Part of a small language model's weights.
Size: 13 layers, width 256, 6 heads of 64, MLP 1024 tanh GELU, vocabulary 512, 12.2M parameters.
Training: a variant of SOAP for these matrices, 3910 steps.
Each number is 128 + 32 x the weight over its row's rms, rounded and kept within 0 to 255. Layers, rows and columns count from 0. Numbers have three digits each. The size before them is the row's rms in percent of the matrix's.

# layer 10 attention query, 384x256, rms 0.144, rows 0-63, columns 64-127
096:128098144165140133163136131159084130159140182121124122091121119151129156120113080134115110156110124131100118192113082087119150165115110109135102125133121163118149112085071130116220134127137189
101:217141201135162136082143146085112147110136172176113113121095088127151144110136143075095123155099197121093051137078147147190118192159091111104178123114122181115156172185117169119067099121118110
099:127091110153066116135178110165113116129118154099172098154144134132126200136147111163157117114140067153162078120161085127158143166090143190129154140100151144171164172192136115143153121141118202
099:130146042108072125075088121095176138096085107140120139104124116120069089119089104136109062124169137162187135144131139157091115138165163146124095095166082090071133171157099122118125105162084120
102:106112216122112071082053106131140073135127059108109183125107117127119151170046138071098115097135133159163077150102130133138142117130135184122161130073140187080089085100100131129165084175117096
103:204170121078145157109134138117098212144159157122114076188111126150150093120131150149113134099130117073163123116178159090121194160102109125161091107169100102184174158180147110126101170113081120
109:097130119143082151103186134127102054144135069132118170150150118096109128197192143186124133145134096179143127146155183198129116082143172167123144158155157151135173144160133113062125131148085116
105:087126116122126150105148174175147205090149188107109168114124128091157167107148105153128149106135165145180120096145090123104153140072116173142097101119155157142119117191169130141104158124108149
097:069131091134135125126109142192145099167136120153090140155113106160164153143115185128140114184100150132107197138159116086186157124109106154108124040137134167091178163103087126149121137127088117
098:139156193126173127181078097118180081142166138142158101089181082112135097157106095129154064140131137150152189143111083096132113131122128162144157108097182101104148100120170216154115131082188122
102:155100164089094116131160198178161170147152125150160125149075133115110107115073195167059084167146123122142122109087163167108112105158152078146055175127162103108186134165180118095104162134167101
096:074156096184122139134125030126155098104107099120096095122127163127124151131127105135060157122102104113186165119102180138173090111152152131143163205154159149174185153186080144104116180098126137
100:112111145077133137145157186136172162123163108114161090152143124178121127155158136085195157128137140139139130129120128181082118135160103169135108147125094152114159157132148138056096193117131097
104:097166123107133216121089107112144102093128141125131152176114168133129156126116153143139116114084093144109105174180098139140113083135110124134119078154104121175120114160113195144129114116103124
101:163144143105101103114096104175058175161086047142100201113121128068140096127099166144100162158172097179154168157079090160202175147201145145114124094140056136097084157087135175158098082095143128
107:099188077066081145136061122145095130132160130129095153108088074135137098147105092150144106155109076114129140179134116164137151147087148112143062115136139123108155163111139157131118186131139094
105:177083066106055094156129160160161078112130169138110168119123120159127064142161129128133130122090093158132102143166122163107084092176087130103119112123130129158157176141124058099152147133094180
099:132096088157145127080183203147154081112141104118144175156180150094114137095122102094125123179119141149133143146068104172117117145112176163083123213171102143113158073130098173134153129163087078
105:114131121134189133154090130125142128113188142134127102131210107104121076110107125145094150133111118100117145061181165111154102100129108122193122167187110144127122169115129101092175131196135163
101:116138163160146090169140102160111196193152202183124155122122147100083096139093140135105122084075170121099092139119147165065160179099153133060125141149163078120172133148095121132114138160099102
091:137111175124129153101202119127186124143203114165148175112149087129124138112184158123117113088061189146126156133119115084104105146143112128147158102136155121127064093126107132124114160120161139
101:137154096177100072129100159121106117141086099132093096154108162175061055130094146136148157106199106099172118118129057093138158126152058109112075115118118131136131116097149127182143138073145154
107:143076103108143134068135156168113084112134117050112108149153133099108147172063102127131148162199153133095124124150117117159135108092098124174133089111096066132146188113111124120168127109176106
104:185182125127131083106124139192142133153091134107087104203147060173099101116104161137077125165146202155062101141160134102135110143131102140081129074121126132102114102126101141087077134124121169
100:111154130118112090138125176143103108155173093093116108122205096057080142129143169113132084137105072126158122162114115126174197138181147101128137131137078210113102115084171075150118083114088121
101:108065143158135182110054105116134139136153136159091119136063142180135142180149135153157188136118179095080088113138103123152203114147157093087163135139125128124140104119211135146106128104104130
100:128160131134125174133136086133174105075184183104125106090107130183117118140151118104180134138131095144165201111080129072183107191119167108163137144110179125136125113153151128169148147122070113
103:097136181121137122130151148065162139115137077098086120110209145100093125220138066053143166119102154144155126172069135120117135104184082125116140146108127150068085115107169054132139127062160163
099:094129126141152084063176140088084133170110116151170172159097137103158112100109089099120133101107101183102086069129161147170122153086123177174102131144060125123092132115109133158096149090137097
096:123143169103088187150121155092150152149101122105120102091143149127093145093115131172113185190103136119149126113118107144109115133108190138206110160149098135138160110193152152148158109081117101
104:159159111129180057120094159183151071099173112092154089128131117118211120137185074106157136149129161155137098140087114157103083079152080117124115108135098131137140139206164115149132120089094102
102:123178150189123194139118132097140116088125078160174113141192159141115115113100131115128123105083136142202126191168128140091170132064109154089128097050156079118143150136158128181096133090109082
101:093091117129123101125092120105094100105105117129091132135090054094170124094122165079200127139116070148164172176087170120114086106087088122122075067151124149170145157158108123119118136113183130
107:140147176142103143154129104135101102119140117128094115077157145095132093049091083173173138103107118161165143179157135118134120093110071148172174103106122079152200106189154116109138098147148151
108:176123076097200154117073134140099113124103159116164102157156156100131162144131105104078108180094128185195143160165102110077119085077152172126091095165170096125118028153112088106114104146061126
100:138134143139092107105137123128147100109136180180032113061094136078156136133194181147135118119089141102140144140117111151119139115137166113146117105066157172138168110123190082121104089114188214
105:125132097097122133149092095160113125153136126092128137105116137134172143119170130118144120088169180116134109106125112162075122160112123151109156134049166085098096118153191151188119162194133072
101:131100076083143181076169123176139129127072092088100072104059155099131049165123186143130139139108102121117118161146135080148117190094137119137123128074125166133091139125110111108140138188154209
105:132065179083136122085095155094187090151130096134125096093155081127145115075067186157155155107148188082170142090142136152076144102111212188110100165149171144120030140121072137091162134128121138
105:085136059112117178159133150141124105090146159133127148167144106137132124137047144079163144196114131096121111092064119120195105068140130129121135089158127146150120095121119127033124086152202160
101:109149193125111171109119160143145196159126128107084138086139076150171125209108161164074113148119098077140124128139083121176141087107087143169106089199182098067145146146121152148120127077095184
102:173136162189127161075098150132161164126120100148106081130110130088183143118091145117165146139089093104157159162151140086111144124136107122101183088133101097132131122082106124112109095183078060
108:146157035134143113150071099156130181121103136155071143116172119141141099068121174118171132179139085112127137081171126127098102112176159095116123120132163168129090144213115112142065121061077116
102:051093183119139075146094136141131122148152107147058092116146162148140144142151124103152137177097076138186156107114111121124176085148091163085097156158118109095108086157143139124122159100155108
103:096155152088134103124160152182130109108170081087164135108150133129126158121168083193169046171130141148111130054163153172173150092167143148131079077176131132107147135172101080132128070133122120
094:149062094123197120136102123141107119076109117096142123157134111125164126059158127157078136159135125124146130070166115084191140154196159151135133149104123112150141126128146185103116148149162134
104:182134154097154118084139139108156176088137145118139129096069138103113134079169148132177214154184127126165101128165052161090127109180126129094097194185144034135132135057083149170106135207159195
098:183143167130093172115132177173141166199073114169130148140135097117086174181135023151177166187139144124152207105084107158186075091153116140147155116122127070193147093113096155070157146140104129
099:118151133091140130181161113161123178119097142149135148074163224106127163151112068075174158161150128104120157090176082132114141170090103118116109126131169089139189139142115130137163092074076083
103:150096101121132079098132140126152135145158101176146120107128145097170141165128105127120149136054166122162139133120071133159115085130114123136093100161087133113153153137147102151098130139166141
110:107114082117121145112168125086169051126095108081167165134164160139066104127100066164127098108175170158147121149174136124107150093111129102064184122122152129136098187154213117136131184118113120
102:105148169181114107118114163151105162163149083129105136049135087139137171085125154113075158061142151147097092133154096143173102104152121205075159109136103103169157101144191214079089165166124069
098:112087115098124066180093110057121152095108125137188094084124155163152108121088144186130116126154119150082155163136157121174087137142043167130038096148180148136091134152178114112097114197157159
106:199155057096112128107112170177143200109137129137182104124107050115088112224140178108072133104129145210118155130114135058150135148116093094088124102138153105113131128068180133150170054129111137
105:164176126158076147156106142194121141041129126158074109170115152099054170149179081119149166084126125105125146125160139154147164076162176124161119172136128168088061120156090140174142122132159149
105:107158131101126140178107110137138170114086096074088088161159150085101154115135173066105136111078127146091169198112077147116117150094139088162156119121128085129125115129126167133100186162225155
105:115130130123092181121154140105075071115143105127202169121090170097098117160147087153103100096136132127111173067147140101134103058118101134097160050158116121132105089065124151142098154117150129
101:100098141124134134141127140138104126143094113083138145153070076156160095121103102151097101142114207224171114114142149142111120133162151150099165067168064120140086101159153117170110119092147119
101:141159096138134163152139134089093175131135148105122184081106149109116159143182168091114144111184157160114135085128143139122135131082162089137051093137134096091153101161191113084142170100093148
103:106151162120128100146107119143135157148135110124108188109088091103102093108123082118100135093128090173131160129225081162177135070119079128094102156124135108092143130157099153142147142163123068
101:137175100109120066116098136058154128097157099134145119094105140086079147138076167154157130118133159075148159050135133098159094087092083048129129114176139140131104184204105177129087169091095122
101:108155111133063102084149159091139103186167160117115096147174118148107148157126090124136137140146105105112110104119142055117140168131136107121158128055176168156107158137112118141097075115134076
105:101094123100118080140076131099142157068125130138101168102109145076111147131170159156127139057155128075108060153069122092098116176090140126095061155125146136137130109177149088101112168087190139
096:198114208126056112119142187162175136152138147154155091108124107149101118067135136085172150161137168156113136140073173158101139114137170085146137109089135108125136182093193131141160171133168163
# layer 10 attention key, 384x256, rms 0.143, rows 0-63, columns 64-127
102:163140101090088127184159101156071085169164139123128123099106143221165143161160095166102061177132160117085146200074119107124065116221160102153145064209134115105139098147102146137114150120176129
103:158153096115100125087126065114148157065121123087182086150122169083089098155115118122107146136123105151103128124096138123081211125141144133119168068155063173121153213143107091077082105134159091
097:110144135147121125144164109142037118119167084106188117105198123149124201118146091140103124155118207117130164118070156107111138147170112104104090093095149114052145066135080061148130176178183074
101:110107145198122149140129108127164069154097140115128150114095111095109174155156120124134065113142130127073108200133106133104150167149121077181178089114085086107098135113127125136158068115123103
103:126116121190194110103064087114104116110098089102048137090157107101137221151114109063182080066112104163151175075089091142156112153137186177139113133105152181116128146128154124099101121116096100
102:145131109058105063124143141130152146117091110119165161156112105132134118152124173163089087057131154123152170135157168139097149144115143110138123148102087182088113122159110142112114137122166077
109:125158141127135156167137101114108140097151167076180076124103175116171119159190119162085133126104127160141121114140121106172193133175102123138172130156148134115131171145155175071160086076125049
103:125161136111130155114089085092113156143178115138093112104174100136138130149166114131099096133109163226143068173138107079101136150142109173160152164127065138107136097115149171117132105109138157
100:123133114197114165111160070134175140156166073152118170111092136173185135155134201110177091024094108064117129149142153134171184139113126066123186129152138113153149105150132057170135086095117105
101:126117202181102116128087137137117105138166054091115155154150083106116108111164130171150118096147075168064143141097126133126128107123116133151126176104174097124136103162147104136111134087164082
105:115128139074121119117158119196135106141146142150170130132100186136099147119150151112138142174130148128070148095159136179124098119189142111098134166068099144113118108149165143106170178090140132
099:170134118137172135127134091186144156109125117164194092142157142104172148110068133162148151122150149123119156145168136109141141111126122106092125179137135120121108167123107179103087103126150134
101:057164137141158155132077084171124058191142111117158037134161130116133125134166130135125122152168041072102152121221103154095082168092075131134144084058094094147126154158126116122117190141142049
099:093120167122145171132151123092154114119148109189065127164087168125106155120080153135070157064143145144101140109157178140136223159171137128193098099146119125128105152139135136130058130207158112
100:107132139146037066097125144174131144127039156058036164092139053106201173167114149116098158156114063152147097137120082125106104078200152107109103095086140125131139184121083156115179125143064154
104:144094107082173091177073135145171158120125146093118186149095133096091122172114156148096132131120157160127136179092126162169197101094102154126170126123092107149166159139141121093118204071091081
103:167102116144153100162136144171141068144091184130072091141104158157161107111098130082107200066102098161125117077146186172122150126175135134138120103127099077119177183180154116167131146114117137
097:145137156171119163088125153128099166157125112165107086138130158108159154072198124129100125090116079155146116153063130172132111126131139114073166175133144121155164110152138095129088119167138175
103:094110148093161179118144138073196114143130128133125119121165205213127088145153104133149151090158138097128139115119141135194143135183184118194255173114153099128123136149085114117103111131146173
097:124135159113109083106150092181117119207130199070150119096134153089115150135071112148127141166116163077141104132093075130119138139146065115110102124171154115161165128169155092101150078162148091
097:137100138102093173116179124182113111203153124100036157106182126150122101167080133150171113146089106172110184123063121128131156062195094155136130130134121068093131171102133132081119154101131157
097:174152155123092107124086154120138114077093134124095106131088139120110129171115147081114131159127161080217200136164124139145156143155068112137110191106180123090147080160101164137145112125083118
105:100109139099125100075089160090153151117174101101094112148137121148104070131145126165107035163131083158106120149139141178150215164121160071154144186156153156177131107114152121099066127141116072
101:163140148094084145123157145144100123165112175179080145075128088114054092151070092124121127065119126124089127144180133135105106181120087121068137137104174123151109137216120136108055119103201129
100:161154145091136127089132122163119099158123078161086168167186093108074179132152071152119170130112122147151076118090092136120155078185064124145117138157133115158167052220197145166121121131177139
105:127090146152145058144094136158154053124102148156158159126047200166154117150147130120136154138138156066137106120091144156142155085141177127154136174137131082111171130113131164134128094083151092
098:106167139096113122159153119137126144176040151168117080136124071130123160122139155084142097147099108133117130093069123106082088173118126102138106077051103168122162115129131155169156143126180093
101:087119082107089184162183127094159133116125132133071141095146121070099071094172106085128102142151116174102109135154086193090089077104138066136128132148149099148146103163134156134058053189126115
097:153154116127129132160140166085100132143118088108056156169111128114127144118109209153146079123113168124118164073160135168112134092188173131212116133156071052080158104134070112144112161136096131
101:126140133100127127142187168010127168100146187074135142093096174133102142123128156076159138199145147099126094136146085117058121135116110163142157149139181168125143148095127136126093140151128085
100:138126084060170100236124118188070190133178123109084096157120128102120148108172110171117171114107083154166111138115157169123128162125162120120116100152147120114157104156113110152110154183054139
101:146117095123155128095163195136120094069120072183129101114102123092087140143074107147087191092135105088113148157120081112165138163159121123176087185088105130166128142122202182161057070127086047
098:153133127126154164120108147112135155092124150118075095159110110203145107147090123154108150112111152170169109142141110127096178101112152187125149173154151173103057147111144062096081065132116109
100:092122143096115118066102140094117097055064111162139100113145137066127122131104114203118181168091169172129107116128127093140247152176114145111158050120121110112150098123147124122149139121071067
106:179141071143121107106139138087086113129068150137135093122128179117108118177083088090123141106115082152103161079123109135159105109107124142117178174159174148116105111146136138151125116095100101
103:107142119140185121152129125063111149153120213162132123167165066093161152193175134120163107164140132119130078082125172179149130122176066166152107126155111150102128102090147055141056077113152075
108:158157132109121083160116166106116163114100125079145092101102113141133110139174117147114123121085070118138140109115090112097115141142121137153138137060108094098173109142134154161168125137106165
098:088117070137117151092139188137078169148136175083066182121096103199144119180113170120111147091170120106129098131133202142151159123133094210102126158153126134144064153110099108097178136107130181
104:145133126155090147096220098098148089114175131103138180119140123142076116085152176136110164116093164079140115178136130103140141083130189112066086148073158186115116161149065100128064143095130119
099:103129097141108087155096116105089162091159132104076143152161206101136075159101122136127135098125079162136136126093185105122072138098126098171169068127094153085136113130127146148140050143119152
103:129104147134095138093143125126178153134131142091103143114115157139160161155171135155150081162055159108146130184153119155144183138127143135168132101130123137162093099123153081167119130096120092
099:089125102155117073140134071149119163149116126106102129178169126130137115118112181138158131159075127093117159133159076105099136096045181111122146128156154064148102144113114104125178105156060166
108:062149135099109157175107170111102151136136144131148157202096099164179103145157088101159203159174111122141157098130138090119167165151130127117140179104121145188147129206170142122095103114142120
102:105131095118179115109128116120122164177077132128094115112140097155118157129155131197143124148171106214161128110125132101104060112144182089116086101147152114106082065175120160098108159128108110
102:125127162089123173115133129132145094111179072098184109089103141205163112087103054147108119168192098131138094129139139144141141083086167126120060155153113165145175103063159139121113123134136125
095:102110060131091114112137123094106161094140116133125150089167138138089111107160071153121119191140089076109129125153152115164125103128111168098137167126114071108100093127155122084089145175150107
106:150149193138118135128112110102191194144134143110120138100126101128132141094129099109051119123170129048067115193165056167172076126124129101137149138098137141064108085132137190097156172135131148
102:151156094176109087076185148159132151137162063144117069167149084130127134127110087082173107119150140145123150141115113152156172107101129099184089125157106130097141119136080125106126130126162114
101:121150183132111124208153151164102188136097059151149095120100118162070149106126083124098131130134189187111149095164061152086074136082158081136113107172087154187120103152109114134142094161091100
097:092113168130126144126099190147144189155210129157099109157121164143098137106151149074154082131088129162165172170038119150152074120094127076169148158172135118150120143104117111107071111121117140
104:105098109138159192133096168161140131108160095124093105127108094078089076127132073067115113080144160113120100098144153142100112114109124098069125157116107105161139104081144130114148088074135175
102:132120105134147067123106144113185102154160158113156162117108182135100153098174111139156178128123113112120153186164168122097082116148120101141164101108159091128104122151122189103107083039086123
098:128144159112160146122212138133128146165157090132118148160096152169138135111091107160132122125152112092107159159178098140127114163128086127117147102094081194153148130111172105133132082172114158
103:130109121110097157171145108184152168185121134178121138120122083124134096154165144069083118062117137209146103150120167088110162139120130125111091071137087131103175099128189122093102110136093135
105:172123153148107135155123113115147134112138115119137078125114121114137186135059132138183161139110121079179105125115182093151147117138165133129149117118148144156084107113092145120141116101119145
102:125137143064111148138169127162134164122062121132133115148162122108100132101106193138162120113149064135128158078195098110132185204094125085101078148166204119197171140131129133112114131080148167
103:118052132102154165140153149184144165113118185106151133138122111096116099156149105126091069165150158144132152132139107156044114123216106135078120151179108168102101119084143155129134088106182149
099:135095163137125132091156093158102174122139100173142172132146083097184085137154135043068156111089208164114123132085121168118122087112155157121138155166131112095090150075128124147158123158173110
097:124169126119088108206112110095173115162117114172139110068157130079094101109131159106076125107161117185132163124123147166167113154120153118065162150113098084067079056139205131121113104094143154
101:112180164142105105108138130154173129091119131167157095078121142125112132150142082114119130133137172195144178114137111095153111125104128139209186220124105119108129118099114079156185130139080160
101:078126112127175051164086132127159149082076140101097076135138183179077167139112118101161141105149140106110121144114131124185149088132071047105148137083096158134085172060151099144086118105108193
097:079122144121131128131139109144144165140173080154167085112185177152063144126138168105138185110164063153144092157181125066120175130089205085086086069164135088111149157206165127100125092098138140
103:129115149119109129131099155158137131108214202130167132125071103094147158113152168107087163183160129144103046104078101061127187158068116090147132139130068125125155104078114108092081173114163152
101:129155169151098157097095183167155086152141140162127143148111094146092130112110104082072137106180120163140156123159084139119110103167122143141172136118120080146166124073197164062142125122182114
# layer 10 attention value, 384x256, rms 0.164, rows 0-42, columns 64-127
095:053112166080129121117105122116126187079132174120099062166102101104111146103142147115086085157127178135101135151133121132152151149123190132111083134182164095148171099125164119111113148075120157
096:097170108125137113115143123156082157118106101131197054154132130091151115140145120066090124074167084144110147153153154186163171113135123177086144154120159153174128088114123175190185140127115149
093:141050180105138088074119172096136146145148176128154096090175181190150168166141088076099120157132050118125206150113090108212189135187135121113155163136129087136104109095101172158135141109129112
097:122149141085078111099145087173135165140165149119143138180070091090096117128095175121126115161124063162138164207185154143104133143132143127126158151169141120113165207127131140149132092126177086
101:129161127165112147157121098155100171155114134097169165136146149155168152107147134097082088174082141079116168161064132215095176141125152113126131126095108082080178082184144158147125134098061145
091:111161165155157151142147229125120147067166120127165127183137152115144129154088088156084115103156072116090126112113119156143121158141087120124134089080145159122111151083157148058159151138153116
092:127158134109200103174120142071103056121067209156126132094114126077147106033116109126073114057158151185108125090125133101157113145098141115132120149126131093133077174143122195165097140120106088
095:172134128102129155124113150103188114097149147080135148081089109180127122134142115127114144114122113159135095167161187145150135089136194127175089153099124148141115135129112138127119120146146129
100:093108135179126063148150166165150141103111114116085117098131104188149176123143123111163170128155128115082109126161130113090177116078115109085093097102120139129176098129087166043156195111178175
096:110185116154072060148130096106117151138155048131077101098146143133149103132112169188149123144121103141086084127208172147116078123133150125146166127164101117152136073120138141089175110137124092
097:099157146133070180122101131135093081170138181129097124163162193137127113179170143142124131143158101111144096136131122138113165129129107156100103120099093096135137088177116087144135136130189100
097:168119113075116135152145121151107173119126175142120169152079142143115101138111135149169115105156095163157142115134085112163120169138154135169141171199147157118161109106171087186078089126087127
101:122069115136123147172134137102099177134109173097117122114089143128121127113167086104131128117126153107160142169165126137126068171125121115098143134200163137093162048146119087157077153135116133
098:122165109150108095127114092108109074173168117146162080196171147102122123157118090179104096133080161214193149161104110144077150167136124093061191077168113124084176092075123152054111136178127082
095:105140136159157141181112142159139092115166085121138132140214119114141141120109140084128147144097106092099144115114155181127078162121155080158081160122127114176127109141186102128076169075108172
093:133119141185137176112142150105065148127141146121095041176104171101051120089125152081127160178146170048146158112150136121154133129126163134153151113140149103158158176117151077152113085100145103
094:127087122116150159159119152122134192119137142111127136159162131136110126131148085176129114091087133129212149151119133110177101134111135117166113034137160128150052103182109107173139137155136143
098:149144128136107127126146122154134088153119160098103097129133171142138118164141108078100168117186170137070160128046181157150130103202106125125117079113127117080103108084145135134158168155108098
101:133103123123166102110083102185155182168119059154091118116159179105109115183143114185139150116120153089130146146037102154131072156123094111124119172137142079122152133123156041109145061138111114
096:110108134164098125174113103082123085132108122157119150115142128121133118167125125141083157156184104035156164155122058095020193094158156130178108106103123112066159121076125138060116122099084158
101:112134170147108138150136108093125104105146130138121155166150159163128112140107101108145145116132163124128137135114114099130163121151139131106130093108173157102085125182107115126121156114108148
102:095122116146125123142116098145134149132121136069172121111137124085119134110112130197126129137137109148134053121111148103114155146198095061142045080132174144105152100093128122091117138115117170
102:105118132175141136161077144132099111153120193130094107095152162149095132139161159118057134138095162180138108111090107180075197158164119111121090056111071157145122195141130128178164115150123112
104:064107081094136114128139147102161129107091142121187108107144137123049150103129105138134124121129076108124133105094172160128130137153121097158140106133081213107103128120134081116104138159134127
094:097118108102149152098102048122118118133131157064104126112084086187120141103170102129097122141125120126125107163126111156152182173165156147051144133107160114120128114160127144095124135131144139
103:159078090167163116111152134147124127164120165080156090139148092204141094143172151083134112127171145199222163100119103109173128123094163120098076124092168127117110111116091094145106138162144115
098:158115092089043145088139120180139127120159166127172129158086109176099103100093090173117099192161129130096053140113112194103129098085094148141126111153094121102141107093103116069101087153152126
103:135056122101170100084105112179167199144123132180151120103170072163096142171123156175143165126090108132137117092139133141104163083104195132167082117103105090090105113093154117084155109126153101
097:108148150101108118134119138127085117106132112119133153132106165129122067117133121150153119131107090131161103145143093159103132085154188135117172150089165113123151171153109152112172055144155167
096:122118122089144137150084126110091156120170110210092099171069142166131112129146111120198121179107154096052126146108115191091111088141133170161138151150108167116081139077137182174115130065150087
094:160102162134096142111078114118134124099173115113118129141156099157120094063153106127090112135210172118127145132105111173177114167118172171136157124148147129149177131127063141120117126073070128
099:138087164174164055123093173143158118052122168130131123166138145149134175138125093157201150121096151134150155115151112142153148077166101160096159149151150109063100186104111188107091109089092086
094:152070090161105125149107066148150087151156133124058105151172169103119111153172102116144150154169136170119124103115075138139067158114103096124130056155140180122093133072183145145106096130174114
095:168121118164083149129175143127085150153159116162157148124134138134096099156183124158102158133024134125105100172155131134142118194092146114122191139143099092136139116148109130119146159156130156
101:169139153157149127087172170159140125131117058141164095108113134134173144128079088123139113140140133127143128092110155088115116062129115141155143213142127061179144136192151129040104076135127136
101:149144143085074151150135148119120165122093098127145196089128080141140120178133110136189125147121103168125086217118192070111116155116112125127089126164102114172165129142109171150142226077138078
108:120147131141145134127153100134152183115158130142089136110105217132089116120113104121173086075123101103071148131090125136153110164150103145130118164138120135109126114093177169122126144160169086
094:113125157088126116079138121160119160081132115121124159098092147164091155159042103114086126100130121158133106130187116131137194122081086155135118178115122116078104192207098124165130161106099080
097:127152098141084102112153122147126119138194125055124130147161101065045105131118059167146127125132141157084140202159188085175144114128077164226079134132100087096121084093095129152108086090098126
100:124106121097104188122096162177181133153159165189106132129129125125129125057056118124116178133184114128095125097107168169135075150098098091147162116120102172144113159168113205107112170146118123
101:165111105097089112122105150075115115100138129147075121129205121130152136162166132115068093124116137194073125135135115110106105148106088104121130117148100171179136123161148127157100128119107123
096:150080095081161139111141123140123184116149094068090092151124141105106116072105132136100154123175126158158071140076143103188086128146113104030129100224145127062110123147120096135164131143178133
104:139105101142146192128129092120116097144151157096143130120142128071130100150151160149142122177108106100115117123097107093095149138149147149106124127136117118178089116122129165060165091098156068
# layer 10 attention output (transposed), 384x256, rms 0.141, rows 0-42, columns 64-127
096:125091089126068074085162171113187136154131150092131150116137131182119136157115132154117092057119111133062109119074146117133136119137129163117138080088121103124048119136111135137101101189137127
096:082179126046098125111107198111137124153131181181148136111100135162119133149080122119117137138062138092094103127138120114128082112147066113153135089141123136103133106084152151124126169108110079
096:102171061101156190135135083095152147105120136132092133117084124113133127051142190179182108068099127163130110133106133118153088084094067141166082136112170106162143101191140140106129162168095155
099:123119156103145122110107197131122171132157156117098096094156200141163131122178180115122151099075147106111107088082145131160127111132061126113089057109179119163132094161161134115082084143118107
098:164117153152087108081102166178138101076125158141129145111145087136055084097116139151131166077112135115067128161160136072149150160110058123145129141127173194107138114066070160100139142104147163
092:127110154086114136108163096161124073185121134154124088101136107122128171129166111080110177167104144137098096177116154078160115084179192160130152124165111136130148137131129149136070128165111119
096:143141120114123165151110083135139088121112101092147149155116110132127106135065127155147116190113115077150144095160139154124143134105143133127093158124137141178165151077178162164165105094145149
094:107102178171136136179165119133084125088110167124134141151114089147103154161167165074110145121165144124143098088121103086096079107089091196093189126121153094120175163121146108141171113125056129
100:160158125132108166147114102083100084130068181130136175101138169136083125157078157120119065087111121116082101137119077154139111091177141122128176123174141158108157107123164114131116125138051105
097:152115147133118141118187137141144079135108167130145109113106131133104172205173138097190099090137101141153141116089100149143064106117097174100158107125120131100118181156095103134141131139090181
095:140118112112147103151207125138142127105133117145130095123115070060157179084083151082108144082103180205107085150122133107108113167067065115118077102164126116197140157088166169098108102120125161
096:130132121158124114124118128119120086183132109197133072114129163140175134070114148084157092146127109191189217102166146125125150127115122129110091116116131074133098136131082127111175143151131108
102:111132043118135108165080147120156106116117115140094152110130103115089100125131158158050133128126109063158107125108121125158141097114140108130105119052095116197088174117181094065154114116113110
099:166060136087132125082092145138129142145078149142056087073157108168131100137109071112175170093116142103151145111104141157146128094108161130080111122105100121102115113160088170184144186122125218
094:145145165110119110109157089124134128112116168094115111102107113142165170095134141112123051106063080140145118122182135104158147113172154126129163060131128056101159124092098152147154136193160146
094:194171106076147128110107097154178130160199124195160174125132120130135098123076156154084075114157072152143064132046102186161150196095109116156141143115114185115144112159148137087137169126139159
100:127107134121147125152101143112140081144050077140078108109133173090149134114142180116136144144189153136089150107173046128173180081122129112113136164156144114102148116139191161099115103103126107
099:144157170070056175138157077121137113131156140186163120058137160122143169074103162108155102140145135096128137162156092112098077121072147155164082131112154228117079184141110111114125087082152168
102:139059143158164152089086143101131091137150160132135143145147145148106126113083134116128152161135106180147090041184131107112101123146127132124114115101104128136137131185082139163111160125111159
094:159129161118157179080116120171160174162150139120122098167157118113172108139167069120141131172025142214131145069099135134218120140146099150129150129124151068144102062102075124138143134130146094
100:155153130103140155108139135170140115195120162124084149115106088095141189123157159147126122161149122083156027151159106143161131096115118153141117121129130157064155132109096179107172131142092123
093:111145146106146148114174112186090118147189157153100137154111131166084146158159139117125172091133079121126121131172101164107126075081224119134151144121125082136137142187218104123103169123070104
100:182102114108080094078077091117133119111147114122142130127072135124157159106127094125151098130140137099161175177091090125174086217123155152143162172176157051130140090147137111060109175129170149
107:116102172164181117110127143095122132149132104118150131106131091062185128148180105136115136192127164133157179117137125106116138091137147128152106134103178035109094169163116161147097101101176173
098:149143121171090166177142136111118125122099090151160081135097152098107156165105108152142094067055169118092041112133124144117129169125161102100072118167155154143149143083091122090156131139148119
103:107195149119151132150136117059144179122143118110094126199069112125089113074115131107171129094043118095102108164180106103108079139106123141128183094161111148129131155184198081130118142159165128
094:143091154147219120145153167140093135111146141061151115117164140070114156194136169133107160080080153102125130096106143102104163193161128110128140098061195129121143169154112128140146088148113151
101:084156129151102163138106108090118051102094099070133173155173168185113120161124103140127132105170104136190156110089144128099075147146101145066156116112151122177129141114140091204125112163087157
099:164144127120191113130124112104131108142145107146093093145155097140137114193158119129107140139175097092108128146154135124167148220113142168153101156182074148103125085147114110169106201068189115
095:190132138119148159136132130179066120124115120074142181164176107084080103162120077140100075119180119089192121049172160089167155121116117127171093113112158135173123103216192096055106124116115126
097:101170122185171102195115123173121082122169134164184146055137125112116159155110142114155130127122175143121115137174154134075114102108119086077171095148153200094058123172130182119119115157193121
098:104143119113150148163092154132127143127075145153157182106090131085117107110128096076051109126132122133065145164137140127156091163101184141162104086134109116156121138144116088099121094084147100
097:128145159101163172142116155129120090191131106160104146118121091148145157026086089170152118151174138121117134118134152085098104113132175156122124179115104108151108127129138104126165189114119147
093:065104136145127128143094169109068147103148152159106139130120130123153116124150163063149114132086139116139179159113111167085152104150172140171132132108125145151075175122108111134142105094136113
107:095159112161173137147113095137113133131087150126131124201122127172121131127185106134105081107098127185056067207201114099129148106126122131121143128092161138118205157084121124199118159114134133
104:074102113110144096132114156194101077113121133150144105139160099114151165088128147090082111116196154133178165066089114171111169136092150115124130147130098124119153124141120206106152155199117111
105:112064152113101166108105067136107109094104103139117133179126122154120148132137095161120100131144095146147098112147173118151138138107116107085085117122144139118113171157108085139130119111158148
096:153145108161168116169119071148131150135143136139210090116082213086095068129143096112157069094101110158102177097094201166098130121167184146125086126106150117110124137110144126118153169124133128
100:075112105103180207125139140052138055102156133140128110103103121191167187104147109050142168112083105117121089141124129131109139129141145130056138188102143144136109140114104131110063148140148134
102:168108116162204119117177124157118148140087052061116136131143192110108182142174142132141088144120163196153140121141096107168143147144143187152167133152111135168115131055110156124164147170113143
101:110139144149127084177153150106152160136094139146128149073145149129138154115098140111160137163164097106098178125109117080120122094155134116121216105080164085131163143156119113124142132108124135
099:141152129086094122121159203073117114120086185112091216120151150134105155152096107097155052147127119126160173146150113143120162125099200127169064171054124136177126167167114090160130111110097110
103:127124142166038158114128171117150216191107143136099114155106093131148130108162131134093131077135124193134109107109160123119142173151069147148137134138135120144139166125119190127090084151149115